config.yaml
num_hidden_layers: 11
hidden_size: 192
num_attention_heads: 2
num_key_value_heads: 2
head_dim: 64
intermediate_size: 768
vocab_size: 8192
hidden_act: "gelu"
norm: "layernorm"
norm_place: "pre"
norm_eps: 1e-05
positions: "learned"
qk_norm: false
attn_scale: 0.125
bias: "none"
tie_word_embeddings: true
parallel_block: true
init: "uniform"
init_std_qkv: 0.0292
init_std_o: 0.0
init_std_up: 0.0292
init_std_down: 0.0
optimizer: "muon_variant"
learning_rate: 0.00991
lr_mult_o: 3.0
beta1: 0.9
lr_head: 0.00849
max_grad_norm: 2.0
warmup_steps: 200
schedule: "wsd"
decay_fraction: 0.629
decay_shape: "cos"
final_lr_fraction: 0.0
batch_tokens: 65536
max_seq_len: 512
doc_mask: true
train_tokens: 324000000
max_steps: 4944
dataset: "wikipedia_en"
Each number is 200 + 40 x the weight over its row's rms, rounded and kept within 0 to 999. Layers, rows and columns count from 0. The size before them is the row's rms in percent of the matrix's.

# layer 7 MLP down (transposed), 768x192, rms 0.0348, rows 700-718, columns 0-191
095,252,199,182,152,92,223,184,111,157,205,164,213,233,205,184,169,171,168,249,212,214,244,257,233,242,213,167,183,175,284,220,219,158,165,207,110,139,135,154,207,163,181,161,224,137,233,137,256,240,246,189,248,304,240,208,207,249,249,165,186,181,244,205,204,178,130,200,230,179,270,218,166,220,242,202,191,205,207,192,201,232,273,244,181,150,162,244,268,198,204,249,158,166,192,181,248,149,142,256,140,226,175,170,175,241,179,193,152,234,181,268,194,159,150,259,227,154,221,175,186,149,220,173,194,135,232,203,278,189,136,213,207,181,187,147,204,228,290,196,212,213,233,147,271,179,250,231,209,199,229,206,219,220,192,167,277,249,217,124,162,182,207,172,159,209,228,176,150,170,122,235,188,195,243,198,237,193,247,211,214,208,257,171,166,129,274,224,135,184,177,238,224
100,264,214,169,193,153,124,178,208,168,203,171,222,210,229,229,138,150,223,237,187,166,218,232,199,250,232,182,217,219,131,239,259,203,196,174,219,185,192,261,221,154,188,258,241,227,238,304,246,159,203,230,211,226,209,181,200,221,243,166,148,205,253,197,214,231,189,171,201,165,144,266,204,201,147,151,187,186,224,175,181,198,110,146,218,154,148,214,162,189,190,202,245,241,237,177,235,155,254,270,181,234,253,214,117,117,150,197,154,258,187,176,158,281,160,223,181,186,185,177,140,141,233,170,186,180,224,254,218,184,228,223,195,158,97,295,234,102,146,218,181,220,221,196,212,148,222,140,227,171,253,165,259,191,170,257,229,247,241,204,257,166,165,252,236,223,205,194,249,208,195,244,132,213,189,258,239,250,193,125,201,184,201,199,196,139,215,141,160,230,143,192,293
096,177,203,204,150,222,203,205,196,173,161,255,185,182,136,166,203,228,241,168,190,149,124,164,206,180,268,254,225,184,195,199,159,223,188,229,148,231,212,249,289,236,233,222,191,216,202,120,276,222,158,211,193,201,189,222,243,118,127,165,181,191,172,237,230,205,183,218,222,178,169,198,232,222,195,199,237,280,132,199,211,220,206,152,232,154,223,227,206,216,216,177,213,174,179,165,288,251,140,239,241,261,254,151,119,148,149,222,161,220,228,180,236,229,196,227,197,178,247,254,243,193,193,236,123,243,250,201,181,315,153,143,212,205,206,166,217,166,80,253,191,126,168,184,209,196,234,177,208,121,152,206,179,211,194,255,182,210,207,138,209,209,129,234,248,157,208,234,118,160,248,165,248,116,182,216,216,218,210,295,181,236,196,242,212,203,244,224,186,256,239,216,123
099,145,203,212,270,208,172,246,227,186,266,209,188,195,216,201,187,170,247,299,180,202,187,191,230,236,172,149,255,192,258,230,195,172,183,179,199,200,181,124,164,162,156,218,194,183,228,289,166,206,206,157,199,185,267,220,186,240,179,268,198,258,209,228,148,173,158,264,186,184,210,188,146,207,267,89,180,224,175,202,193,129,186,176,147,267,217,210,258,222,239,236,270,190,199,162,238,299,115,215,221,168,230,220,233,165,148,177,194,193,197,213,148,175,208,202,334,219,166,153,159,264,179,175,219,185,212,206,180,131,223,239,167,188,141,204,187,128,161,109,235,223,188,171,190,158,249,135,164,230,157,196,250,287,187,202,180,184,177,211,161,184,240,137,228,192,164,157,171,147,220,266,211,270,185,254,206,232,238,243,186,157,225,144,214,253,233,174,233,132,239,207,212
100,273,172,230,224,224,174,174,237,240,217,223,179,218,206,222,225,206,211,186,230,255,259,161,163,165,208,228,243,237,190,213,162,99,171,192,245,190,246,222,195,242,198,192,198,171,184,220,249,225,170,198,157,156,168,136,213,193,247,180,239,223,169,239,94,246,161,201,216,239,273,229,248,152,183,215,118,203,144,210,280,245,228,203,214,240,281,152,179,145,210,151,218,190,177,197,205,217,134,233,212,296,201,132,233,306,264,240,239,189,223,116,208,202,216,126,222,197,159,275,244,159,229,153,201,236,234,166,194,263,137,109,187,127,181,219,156,198,163,184,221,253,181,252,166,197,169,234,171,215,267,153,202,244,236,203,163,185,187,202,232,158,179,256,218,199,154,156,186,125,213,113,191,197,205,167,169,212,181,183,230,263,210,198,199,159,224,138,205,187,212,92,229
092,207,168,160,188,186,244,153,193,198,165,228,185,213,213,260,171,205,183,183,191,147,270,199,226,171,234,236,198,285,258,170,238,179,226,201,100,264,143,226,222,197,262,183,229,194,131,257,211,122,148,219,154,197,189,225,198,214,200,220,131,196,184,173,225,172,256,194,159,128,228,149,195,250,260,298,261,187,213,209,172,216,184,198,213,166,139,216,171,101,212,170,238,202,152,197,208,214,160,216,208,169,233,238,187,227,149,217,211,99,208,240,150,243,216,206,200,228,213,234,262,201,158,171,133,217,194,224,197,215,254,177,287,207,213,136,217,225,221,244,275,140,157,232,237,168,164,127,219,200,278,183,177,196,151,206,291,258,140,218,237,214,196,242,275,180,167,182,170,191,249,208,195,193,127,241,251,182,171,164,162,216,223,182,126,129,203,211,126,199,178,288,229
107,208,172,150,210,186,183,203,240,195,248,137,171,243,149,201,215,193,159,168,205,205,169,193,229,149,168,202,174,115,188,138,197,215,140,148,310,180,255,177,188,212,169,216,207,206,214,223,144,120,187,203,292,235,201,223,238,172,167,227,218,119,258,271,107,146,155,203,214,179,228,208,96,195,168,279,178,161,161,225,149,167,186,157,208,220,226,218,259,263,163,172,267,182,268,220,173,239,226,203,177,244,238,240,213,181,232,207,212,269,201,256,253,205,135,243,185,196,162,209,220,242,123,134,246,215,223,236,211,151,193,258,128,220,169,199,234,253,169,225,255,172,242,227,113,192,212,145,161,246,165,219,184,288,180,195,239,117,168,203,157,208,204,155,219,224,213,163,209,184,199,198,203,240,188,244,187,165,224,267,272,185,275,196,145,240,223,225,196,175,190,192,258
093,181,177,148,211,237,185,179,162,187,206,214,208,196,187,119,227,113,186,174,220,233,262,210,158,221,143,162,214,199,178,238,185,150,127,176,174,225,230,105,170,240,221,135,177,223,168,200,187,259,254,224,164,224,211,241,171,148,199,210,156,173,201,266,225,222,290,184,236,203,244,211,182,215,243,193,223,227,174,255,168,252,241,191,136,177,229,247,245,94,239,165,205,187,236,201,197,178,192,217,203,242,182,266,243,262,227,184,232,141,265,190,250,207,206,177,230,192,226,223,220,233,209,227,207,266,244,208,265,228,152,267,178,192,224,189,252,200,204,220,159,232,182,199,133,133,165,139,206,221,147,236,128,185,282,137,256,209,164,229,255,166,155,188,175,163,113,196,172,256,257,179,151,202,234,176,141,271,168,218,191,187,106,242,281,211,171,209,198,140,112,161,152
101,234,183,193,213,209,273,182,225,199,201,238,239,184,240,278,233,254,165,202,189,214,181,180,172,202,237,259,194,228,184,210,207,224,204,243,195,160,193,120,196,158,212,147,214,176,209,140,184,159,175,209,255,218,191,174,240,205,233,173,208,226,201,299,180,193,117,237,175,247,197,206,241,210,221,210,234,195,199,195,219,249,137,225,156,210,196,241,256,203,277,232,158,267,194,259,268,187,125,197,166,166,193,223,309,196,166,198,164,229,235,174,199,216,158,200,187,234,190,164,166,99,185,202,162,226,214,161,209,289,228,195,214,230,147,143,240,207,155,255,221,212,190,200,221,226,212,185,234,164,213,248,224,107,107,100,216,200,173,203,208,184,180,156,185,182,232,254,155,174,182,221,144,88,196,222,194,203,103,178,136,220,174,140,298,172,222,196,263,234,73,172,230
103,188,191,207,254,214,158,174,258,228,184,190,209,159,184,160,207,202,216,200,223,208,284,145,191,217,177,103,220,205,195,213,219,221,192,242,184,174,240,224,166,169,188,160,187,245,202,150,155,222,144,239,220,188,222,228,239,244,155,178,193,203,234,185,144,173,146,206,157,237,218,204,180,219,114,192,253,317,192,144,258,278,227,196,175,202,112,199,175,229,142,270,133,132,167,127,215,183,176,198,227,215,173,267,240,200,184,193,223,190,199,240,243,187,208,196,162,239,208,287,230,219,232,162,213,229,187,172,164,312,216,158,233,191,197,244,156,202,189,210,216,244,130,130,221,155,59,188,233,186,232,216,177,199,231,288,156,192,190,190,203,185,210,292,130,204,238,301,177,214,207,144,205,221,235,192,235,180,180,166,111,174,193,236,201,278,133,202,190,234,158,194,232
096,227,146,322,225,266,254,223,255,194,178,199,216,162,180,206,132,188,199,168,147,214,187,289,182,184,215,159,241,192,208,187,259,182,171,190,149,260,163,198,128,280,205,216,101,175,191,233,207,221,150,280,179,168,203,212,132,191,240,184,175,190,93,208,243,201,240,201,182,161,208,196,227,175,203,207,236,248,178,221,134,195,213,228,155,186,204,246,202,180,225,162,223,222,243,240,195,198,201,232,202,135,128,251,142,277,122,182,271,206,167,201,309,168,229,258,226,183,232,231,293,230,204,163,110,147,224,83,212,222,156,172,158,188,214,186,211,203,222,195,236,165,143,207,178,132,186,199,184,178,161,209,309,146,185,226,245,264,153,210,177,185,182,216,249,207,211,251,201,189,222,198,216,189,179,238,159,215,227,217,202,228,139,190,228,189,184,157,215,222,250,165,214
105,222,183,191,165,247,163,240,131,180,188,227,188,217,226,253,220,169,229,169,246,211,124,113,226,270,206,242,168,191,205,220,243,280,250,292,225,165,188,277,226,150,204,282,189,182,181,154,182,164,142,164,221,250,183,210,264,213,199,169,208,216,201,243,235,155,217,207,249,197,172,251,169,188,181,196,217,219,232,190,169,235,263,184,152,218,221,209,233,230,182,141,276,278,193,206,162,180,190,179,160,161,163,249,183,253,216,213,252,114,185,170,181,198,145,163,240,283,210,198,259,256,215,175,178,186,206,203,183,285,183,97,171,181,183,189,234,94,209,152,211,182,197,118,199,166,168,187,155,188,213,210,123,228,204,221,222,206,169,211,264,253,202,191,175,152,160,242,186,254,244,226,211,234,240,212,202,146,167,206,220,100,309,171,170,220,175,212,181,180,112,144,153
105,197,213,229,184,266,159,225,169,179,223,250,106,235,183,182,184,184,192,238,182,220,225,212,259,197,176,116,137,186,228,243,277,170,212,158,157,162,160,186,176,135,263,221,212,218,228,103,232,254,230,216,171,224,120,194,192,148,147,216,235,246,200,173,205,225,301,213,249,181,186,281,183,181,220,238,232,265,148,204,270,234,216,266,265,237,220,225,109,182,192,171,276,150,192,224,157,156,166,127,249,263,183,202,141,263,197,225,221,199,263,202,248,181,177,187,181,168,132,175,159,181,279,190,212,199,248,134,224,215,192,194,177,138,183,168,228,226,168,217,210,194,211,249,167,222,239,241,192,236,191,170,240,175,229,176,169,252,180,247,212,143,170,242,150,147,259,214,225,211,163,91,112,240,181,182,231,175,167,149,185,226,251,147,239,196,194,218,191,174,217,217,155
108,178,147,244,152,195,181,166,185,170,228,153,257,225,207,197,233,243,211,183,222,219,85,212,159,158,168,189,311,229,221,209,196,199,216,142,198,157,111,229,167,259,204,253,186,236,173,165,262,230,208,186,243,268,170,202,222,112,178,238,221,230,231,213,291,215,256,248,183,236,221,250,185,235,162,206,223,206,231,233,185,212,207,200,192,216,251,152,168,265,170,250,162,243,164,217,144,196,177,253,259,167,130,195,228,232,168,116,217,171,97,203,197,187,200,206,265,121,229,163,172,243,208,182,234,224,251,125,108,276,171,166,220,166,81,199,235,202,236,153,158,194,239,208,191,205,187,145,162,158,207,174,205,260,197,188,224,203,244,190,192,229,172,204,137,199,213,205,171,256,210,156,159,241,189,148,225,185,191,232,250,122,221,247,233,228,253,231,243,138,209,204,173
102,236,165,183,170,190,224,205,158,123,218,191,190,133,176,173,209,208,195,174,234,180,197,185,175,234,213,198,222,165,309,247,214,240,162,190,225,188,216,178,252,175,183,209,178,251,173,143,139,140,181,175,191,290,203,213,162,208,266,213,121,182,209,136,171,173,205,209,207,231,246,130,203,200,276,173,182,167,250,179,86,194,223,218,258,122,175,188,181,188,239,173,225,154,213,253,248,256,219,296,152,125,199,133,286,247,190,224,246,183,180,185,182,181,229,188,193,251,184,253,221,126,296,207,150,294,198,207,206,184,225,250,218,272,249,246,179,158,242,202,162,196,221,225,229,191,242,188,172,207,245,197,168,224,222,194,313,150,175,213,207,153,205,164,171,156,163,197,208,255,187,154,91,145,161,182,223,219,243,185,197,150,169,192,193,185,267,197,167,250,253,223,193
109,178,221,221,243,261,194,192,228,252,155,185,261,237,222,189,232,180,207,176,207,225,247,213,266,201,271,191,185,251,220,182,164,218,185,206,205,185,215,275,175,225,228,182,216,236,150,170,116,206,190,102,141,97,206,198,230,187,177,204,161,226,200,163,170,137,255,164,189,187,153,266,256,233,291,199,212,182,183,128,228,117,216,94,220,208,138,146,161,173,180,252,187,215,207,231,133,193,227,133,123,227,187,225,307,193,246,246,278,163,180,192,196,191,186,207,160,272,194,176,230,225,215,228,200,173,233,174,219,220,216,233,228,148,169,204,200,190,138,297,160,257,76,134,174,199,155,207,228,177,211,218,179,149,237,174,183,228,239,221,236,199,230,199,206,197,230,275,166,210,225,174,186,252,183,266,192,192,219,155,204,115,152,209,199,245,147,173,197,255,182,214,184
096,149,246,195,261,232,203,207,168,195,187,177,147,145,197,265,210,293,213,180,196,205,218,240,180,170,189,242,171,210,257,180,157,162,179,239,259,213,206,257,254,214,190,244,179,252,176,214,153,232,184,147,242,186,160,276,227,202,118,232,171,124,197,259,229,208,262,219,214,254,116,172,192,187,212,283,281,169,161,211,230,168,235,240,167,215,200,200,167,147,165,275,172,227,211,200,192,214,144,188,206,138,88,196,180,229,153,270,206,160,154,157,252,146,242,190,177,177,278,201,188,185,194,198,172,278,145,192,273,183,210,242,187,187,218,192,181,150,196,224,226,232,130,215,227,159,193,269,188,128,175,175,270,211,156,234,235,274,206,216,193,156,184,177,138,222,221,159,144,151,268,175,262,186,222,185,215,241,203,154,212,185,122,156,172,223,272,203,214,166,114,194,242
088,209,268,173,228,226,244,258,246,158,202,179,137,158,180,154,221,151,250,237,232,149,205,261,225,177,267,173,207,168,200,252,142,197,178,227,121,247,262,220,174,147,156,183,220,144,235,215,185,228,176,291,215,277,204,226,198,216,195,274,196,215,125,261,174,113,294,207,202,154,199,143,188,211,193,178,159,167,164,208,207,161,199,126,205,195,178,260,174,191,177,162,153,252,215,208,214,117,162,226,246,96,171,193,255,197,171,200,153,125,179,145,206,172,232,197,187,251,256,174,246,225,182,167,194,164,188,168,154,151,211,206,210,200,243,185,216,187,245,189,236,221,171,178,163,139,156,274,228,241,252,200,272,270,191,110,223,253,192,120,267,211,213,185,210,237,246,228,202,231,227,248,152,204,239,227,205,177,210,220,210,276,200,178,272,172,177,210,199,173,190,132,147
095,252,194,200,166,183,227,161,159,207,203,190,133,266,132,205,207,186,199,182,253,185,164,208,100,256,217,189,190,192,137,198,268,138,218,212,179,252,183,183,171,207,212,152,254,161,230,261,128,212,188,170,281,212,257,208,169,247,191,150,233,246,169,277,184,216,83,198,219,228,167,196,256,145,226,315,207,242,217,213,263,279,113,208,194,282,130,169,173,259,243,274,167,174,214,202,182,150,218,163,169,215,212,192,207,178,194,202,196,230,257,225,199,223,229,189,215,168,140,185,254,210,223,197,229,106,150,231,194,271,272,207,157,223,176,227,182,151,230,181,94,194,205,163,220,198,205,222,171,219,218,204,167,226,152,168,257,157,263,232,188,235,204,218,143,155,200,242,182,127,200,157,164,235,186,203,158,242,181,142,192,208,180,206,190,226,173,171,262,200,173,205,278
# layer 7 MLP up, 768x192, rms 0.13, rows 701-718, columns 0-191
099,165,103,236,169,174,235,181,213,225,222,235,172,196,163,212,184,228,278,258,266,284,172,193,186,212,215,203,175,214,262,141,236,144,182,154,187,182,175,188,177,208,243,118,203,231,230,227,141,254,204,159,180,206,220,253,271,212,150,144,161,205,180,179,228,156,206,126,119,261,220,141,145,211,187,180,237,199,160,226,199,147,171,181,153,242,256,214,207,203,164,227,178,250,260,138,165,216,178,185,78,206,129,155,247,191,201,190,266,266,236,213,162,225,226,107,166,285,185,251,260,253,187,124,256,208,189,218,211,244,223,226,210,196,223,146,194,187,191,113,184,219,190,268,207,146,199,207,184,181,169,214,262,172,208,247,263,151,245,223,192,205,183,204,158,196,252,219,94,227,212,172,181,215,242,201,173,268,163,195,185,220,218,197,191,241,249,231,231,214,148,221,261
096,193,181,250,277,163,179,227,162,161,113,214,218,183,201,176,155,224,228,285,237,141,251,213,204,183,198,205,215,215,252,244,176,239,192,208,223,204,209,215,176,191,165,149,220,173,137,227,152,195,167,168,130,295,112,191,235,228,166,193,203,186,188,260,237,255,137,218,171,246,267,117,176,246,182,130,208,212,262,252,169,207,194,214,198,211,133,165,173,213,214,214,250,191,246,115,265,238,208,118,208,172,180,217,263,220,269,170,153,194,154,236,211,185,222,204,158,189,301,130,146,132,204,196,179,127,210,196,289,265,204,112,156,167,208,182,205,245,241,216,176,211,211,194,196,250,166,239,233,209,226,215,203,253,227,269,206,229,209,268,166,213,149,203,215,221,153,132,217,226,184,238,176,236,197,197,173,218,158,192,157,188,201,194,193,139,194,147,242,177,133,144,289
102,193,130,248,209,189,192,179,162,215,242,246,255,224,137,207,233,265,224,275,158,176,166,165,200,227,142,229,250,286,228,115,197,179,283,196,219,190,195,163,171,213,176,208,206,155,174,214,220,214,201,197,238,117,213,221,188,220,230,209,156,183,245,246,222,227,216,241,333,214,212,169,169,352,260,191,291,229,165,172,177,188,248,141,223,245,198,178,101,216,245,198,181,196,226,188,156,204,210,268,156,244,180,174,194,245,223,167,217,201,150,232,254,260,164,225,244,222,206,179,191,217,136,178,187,217,241,223,161,121,127,197,203,260,218,139,230,178,173,167,185,236,230,256,208,194,130,167,224,171,196,140,176,263,233,199,193,198,191,117,178,170,182,198,125,214,176,145,198,266,195,209,231,231,190,177,132,231,192,232,206,196,194,211,199,125,134,205,186,177,188,136,235
097,191,233,195,213,183,173,212,195,93,186,155,153,197,168,217,173,250,221,301,303,128,217,191,258,171,222,232,127,210,261,182,250,232,271,214,154,228,146,246,182,217,167,245,211,191,208,183,100,195,206,247,218,182,201,161,239,239,193,203,253,217,168,100,197,155,201,262,244,173,185,273,197,166,183,171,287,307,195,147,157,137,269,157,199,123,181,195,166,246,212,151,245,222,195,219,188,191,243,176,246,159,226,241,192,225,183,216,223,193,196,235,166,150,142,252,201,216,257,182,214,234,163,211,158,150,200,226,155,202,206,221,223,198,178,189,177,245,272,212,191,224,243,163,189,206,245,271,212,165,168,247,256,146,195,193,224,252,161,244,181,171,187,227,195,194,153,266,184,261,235,260,156,153,170,156,236,129,161,217,220,223,180,191,143,140,193,209,201,238,174,265,144
096,179,173,187,232,169,195,209,153,204,184,203,235,190,166,191,246,173,205,204,183,176,249,177,187,222,221,131,149,173,127,253,207,258,164,118,269,68,179,163,282,163,208,229,166,299,208,171,226,204,172,221,216,204,199,224,205,222,171,245,200,219,241,190,203,234,191,215,186,173,135,236,150,183,170,132,178,186,205,212,215,169,198,280,214,292,207,215,137,204,174,241,150,198,163,253,228,170,219,207,187,260,202,176,124,160,234,195,138,210,181,179,208,197,190,180,244,260,126,195,172,152,160,296,238,200,253,257,192,184,186,258,217,236,197,257,216,162,168,158,128,203,164,183,163,218,180,241,208,145,99,220,196,122,196,244,195,188,251,212,162,182,202,191,162,234,213,261,148,184,131,145,268,282,151,231,151,196,249,211,266,211,187,264,296,190,236,200,231,243,220,223,168
110,195,181,191,201,234,179,187,198,213,182,235,173,189,168,189,151,148,162,186,184,220,187,147,174,223,167,200,157,244,125,176,205,180,251,190,180,293,199,170,196,196,233,247,223,218,209,156,246,170,154,189,195,275,139,154,283,178,198,167,222,246,223,133,147,163,183,242,209,174,103,193,149,196,188,199,126,146,175,180,240,146,177,167,261,181,294,240,226,175,127,208,188,173,227,91,171,197,167,300,203,198,179,266,212,209,182,180,252,229,238,176,218,160,197,161,144,236,189,256,228,174,203,244,195,129,256,204,230,252,245,235,237,246,221,248,292,129,165,210,130,250,171,191,227,200,230,218,222,225,252,163,178,134,240,220,209,166,192,140,131,162,229,177,251,172,254,315,221,186,172,254,247,225,214,201,184,206,108,208,191,175,175,204,254,264,200,211,232,163,196,239,208
093,207,279,221,145,224,210,190,193,198,206,146,224,269,192,189,182,132,202,205,161,193,148,132,203,195,180,156,182,173,152,183,248,179,229,132,159,171,185,243,217,175,200,230,240,220,187,248,130,178,159,209,182,198,133,217,172,248,264,138,196,189,249,175,228,176,78,301,140,175,203,208,168,140,171,211,259,208,170,160,169,230,202,238,262,187,321,218,172,207,202,176,174,196,175,248,255,260,171,180,165,216,200,184,167,220,226,207,282,257,178,155,181,175,226,210,144,199,170,198,208,224,191,190,143,166,250,256,245,200,180,185,234,189,185,217,197,201,270,266,225,208,197,165,149,179,314,201,238,280,191,249,224,244,131,181,108,199,276,203,229,168,229,160,160,254,198,184,154,186,203,129,221,216,233,178,212,249,195,153,210,229,276,223,216,146,272,182,191,198,288,184,171
101,145,240,199,196,176,122,172,282,152,178,170,186,247,210,189,211,224,176,260,231,249,184,193,224,178,219,168,220,200,121,197,151,205,155,133,249,210,150,219,273,207,237,215,201,184,174,267,259,247,250,223,114,146,226,230,240,86,264,259,234,219,240,248,216,189,263,266,136,214,198,158,181,166,160,126,221,227,135,209,207,182,209,220,230,159,231,205,211,228,219,255,189,195,193,167,220,194,152,212,163,199,202,234,243,230,199,185,224,233,160,209,202,246,190,166,197,244,239,226,160,303,221,176,180,216,214,288,154,210,154,128,104,245,155,264,234,184,161,175,276,146,245,221,143,203,223,158,258,195,204,204,169,209,212,202,205,138,201,234,163,210,168,215,199,185,219,139,204,176,214,208,190,169,125,185,200,168,230,234,137,167,271,183,210,219,282,239,201,98,185,134,236
100,187,223,144,197,269,237,209,183,165,217,228,168,183,185,146,181,185,182,244,170,211,154,205,224,107,192,212,200,240,238,221,215,180,185,232,199,269,204,233,292,280,210,248,244,206,223,265,258,185,231,264,205,122,222,219,217,289,216,265,207,206,251,209,148,189,239,199,256,226,207,227,121,229,185,272,161,199,155,172,234,265,167,195,159,169,276,136,238,262,278,184,235,175,214,128,170,218,220,216,147,203,197,209,163,271,232,194,164,168,194,149,179,179,169,145,174,185,200,177,170,134,233,262,140,177,246,281,159,185,214,240,163,214,163,139,196,169,204,202,157,185,199,239,238,254,194,236,229,130,255,216,188,142,172,169,170,231,194,134,190,138,209,182,210,178,145,132,125,152,143,211,228,128,234,156,186,269,171,255,184,177,189,191,198,168,263,228,167,180,212,181,117
097,178,186,233,183,203,184,248,226,163,242,197,244,226,208,189,183,229,206,199,154,208,188,234,183,172,162,246,203,265,114,163,180,294,222,200,187,228,146,145,170,237,161,256,245,190,206,183,169,230,184,205,216,97,228,155,254,195,232,162,242,225,273,158,205,175,186,181,186,202,267,113,236,170,172,185,215,109,178,137,282,181,179,90,187,195,196,265,147,240,198,255,225,192,230,196,144,191,193,149,222,233,257,149,243,215,231,279,259,254,189,182,143,166,302,214,235,169,226,160,267,148,232,213,170,129,148,173,212,182,226,146,235,241,190,209,177,188,176,197,224,284,154,229,157,270,184,141,157,300,228,117,169,205,139,183,191,278,180,210,240,155,211,215,194,241,217,193,228,261,198,196,204,147,188,177,177,260,209,235,204,203,175,195,189,179,201,179,250,196,164,245,196
102,203,192,247,137,135,194,187,248,228,247,212,164,156,169,183,218,164,238,205,241,215,253,207,225,154,217,197,181,181,195,219,208,226,226,181,245,196,127,213,256,217,232,223,293,190,167,218,214,194,212,216,211,269,227,230,200,209,231,183,220,173,146,180,164,177,176,167,194,200,237,207,311,176,291,173,234,177,193,194,225,192,205,220,199,163,300,205,188,165,238,205,218,111,111,190,159,239,167,136,216,168,306,214,222,202,180,232,180,175,170,168,208,211,157,214,204,256,201,155,246,175,142,251,161,150,222,261,274,188,207,183,201,204,229,165,212,202,162,235,268,191,207,295,194,189,263,159,134,108,208,164,233,189,224,192,134,195,204,163,245,205,225,204,224,184,129,233,261,130,179,136,201,177,198,235,151,188,138,158,180,159,187,151,209,209,316,213,152,108,266,248,127
107,191,222,270,235,204,176,240,226,127,143,188,107,250,168,189,182,229,172,276,203,283,200,157,235,192,192,243,184,212,204,236,264,221,265,208,184,192,167,215,184,265,162,207,261,196,198,259,176,221,223,202,158,178,201,139,178,209,231,215,159,185,165,216,170,201,215,247,225,172,153,237,173,206,196,261,198,302,237,147,162,210,213,173,149,213,203,128,235,212,209,175,257,204,210,196,138,230,169,170,244,243,200,153,235,186,280,261,219,89,227,183,230,155,151,255,160,231,174,187,173,180,152,96,180,133,192,80,204,184,195,228,250,179,119,108,222,199,240,202,260,202,220,255,203,210,169,195,223,155,255,201,250,254,180,177,211,242,203,179,142,183,187,211,241,135,246,176,233,194,177,209,151,235,248,191,247,219,146,213,138,174,277,206,175,266,155,215,198,187,215,270,200
101,269,268,206,211,159,229,249,222,206,154,218,115,225,172,264,164,230,196,212,234,240,178,185,256,203,247,185,215,183,190,291,176,192,179,163,197,217,353,146,192,162,199,186,226,166,221,241,191,207,153,264,157,194,233,277,130,172,167,165,223,171,152,187,158,161,148,132,180,168,208,181,184,201,213,182,186,171,148,182,208,228,204,203,249,177,194,225,244,189,165,170,250,194,199,215,248,151,196,209,243,228,237,221,166,193,217,212,276,155,226,167,177,234,243,237,226,247,145,158,261,200,179,301,188,162,106,212,255,108,158,206,167,267,242,244,215,241,227,231,207,220,189,168,244,256,144,260,211,206,135,179,178,142,202,160,88,204,202,216,207,197,237,250,212,228,196,234,204,160,237,270,237,179,239,134,172,180,181,144,196,247,186,235,134,243,200,166,118,175,223,197,198
090,152,216,137,203,217,148,131,162,199,210,198,269,165,200,268,212,164,216,148,130,165,181,223,190,252,249,211,191,227,141,98,180,163,180,197,171,274,140,252,116,237,236,171,263,254,217,257,242,225,248,239,257,155,174,250,196,143,164,187,242,163,222,228,225,197,186,188,191,151,248,247,225,255,166,219,166,186,160,157,261,253,136,208,143,243,223,193,159,202,169,214,160,271,197,116,172,166,203,192,235,208,223,210,185,139,306,190,172,189,187,222,164,151,203,193,231,254,214,191,255,151,170,153,194,146,169,232,216,220,199,187,204,129,207,205,213,212,150,214,231,197,203,220,196,204,151,226,222,164,165,199,238,227,204,280,121,206,128,194,224,194,249,221,165,203,214,217,197,163,233,210,330,167,290,235,193,199,131,232,184,281,238,175,201,268,169,158,206,186,214,152,199
106,197,143,218,217,231,219,180,274,203,262,192,204,186,254,198,166,210,233,257,168,238,169,255,133,182,241,210,173,170,225,252,197,294,265,211,209,191,152,246,233,162,240,156,227,271,155,180,155,242,183,222,204,162,189,136,198,144,199,202,136,174,222,182,168,173,154,223,171,229,216,165,185,167,185,204,177,196,239,161,177,202,235,192,194,174,248,265,250,84,219,179,208,238,175,242,179,184,168,253,210,290,163,220,149,237,219,236,208,153,210,204,158,200,221,207,217,169,227,171,238,142,179,149,210,233,265,178,217,172,167,248,218,192,116,253,277,213,212,209,218,193,205,213,196,169,243,148,79,165,243,127,155,218,152,139,180,265,212,163,311,222,219,243,193,218,127,180,101,155,227,188,152,214,179,205,217,199,206,172,253,221,262,183,159,198,265,135,288,198,249,232,213
102,120,215,239,322,256,273,217,262,171,211,155,256,215,220,127,249,193,211,195,247,310,230,230,268,195,158,192,156,276,234,170,147,228,210,209,169,164,222,228,174,201,160,173,176,195,231,206,228,228,206,185,127,181,162,203,182,217,283,197,232,232,105,241,176,172,215,129,222,190,202,182,196,201,211,181,216,226,135,199,136,126,172,186,152,203,116,199,166,184,265,284,229,190,246,179,164,206,129,253,177,196,191,230,168,255,202,173,136,164,243,261,173,276,209,160,136,222,156,216,186,204,211,167,167,227,278,198,215,207,198,204,166,233,166,188,185,170,214,238,149,122,224,208,217,221,188,180,273,177,245,212,272,224,173,250,184,186,211,221,166,207,221,213,184,214,189,82,230,174,180,181,191,250,229,113,178,233,217,211,188,265,171,158,132,157,191,197,197,172,195,234,223
095,214,188,220,206,144,109,293,227,157,236,201,207,178,226,286,193,196,223,221,196,183,130,115,280,177,234,229,194,265,222,185,241,152,194,232,245,203,148,235,192,240,260,109,184,198,194,171,176,180,207,197,143,160,220,168,230,277,187,205,234,239,179,132,235,234,216,131,131,222,189,199,214,182,171,169,259,167,181,171,237,214,209,164,179,185,185,173,240,254,220,194,206,206,135,172,232,287,196,207,155,282,194,193,226,252,120,170,156,242,198,174,212,229,170,164,170,170,270,207,232,184,283,144,186,186,216,250,177,189,225,206,195,257,224,169,215,219,120,113,207,170,185,209,187,230,249,177,144,251,228,177,141,214,138,142,166,150,216,222,168,263,170,272,274,172,172,243,172,243,243,197,254,174,248,173,234,165,164,230,206,155,208,168,140,202,185,188,183,171,263,139,282
097,163,147,165,222,203,182,165,203,245,135,148,206,287,253,246,250,251,206,232,185,188,282,215,169,162,224,239,213,158,224,206,112,261,176,185,119,226,247,180,207,194,207,203,148,254,166,221,153,193,152,297,181,183,254,225,187,116,200,203,135,181,228,154,183,197,212,230,156,169,169,219,175,219,208,195,213,251,132,113,121,174,242,221,239,214,181,185,225,243,192,227,240,191,173,219,172,132,220,308,150,236,209,239,199,221,139,141,245,127,193,209,134,284,230,188,161,138,219,227,143,170,173,231,200,248,243,227,239,143,138,185,187,164,215,233,247,198,240,230,203,201,197,249,179,227,156,189,144,208,180,155,215,172,200,253,190,210,238,112,191,193,205,137,207,220,240,223,189,247,249,184,267,247,214,93,214,223,171,214,133,182,173,236,245,179,197,209,201,126,231,201,201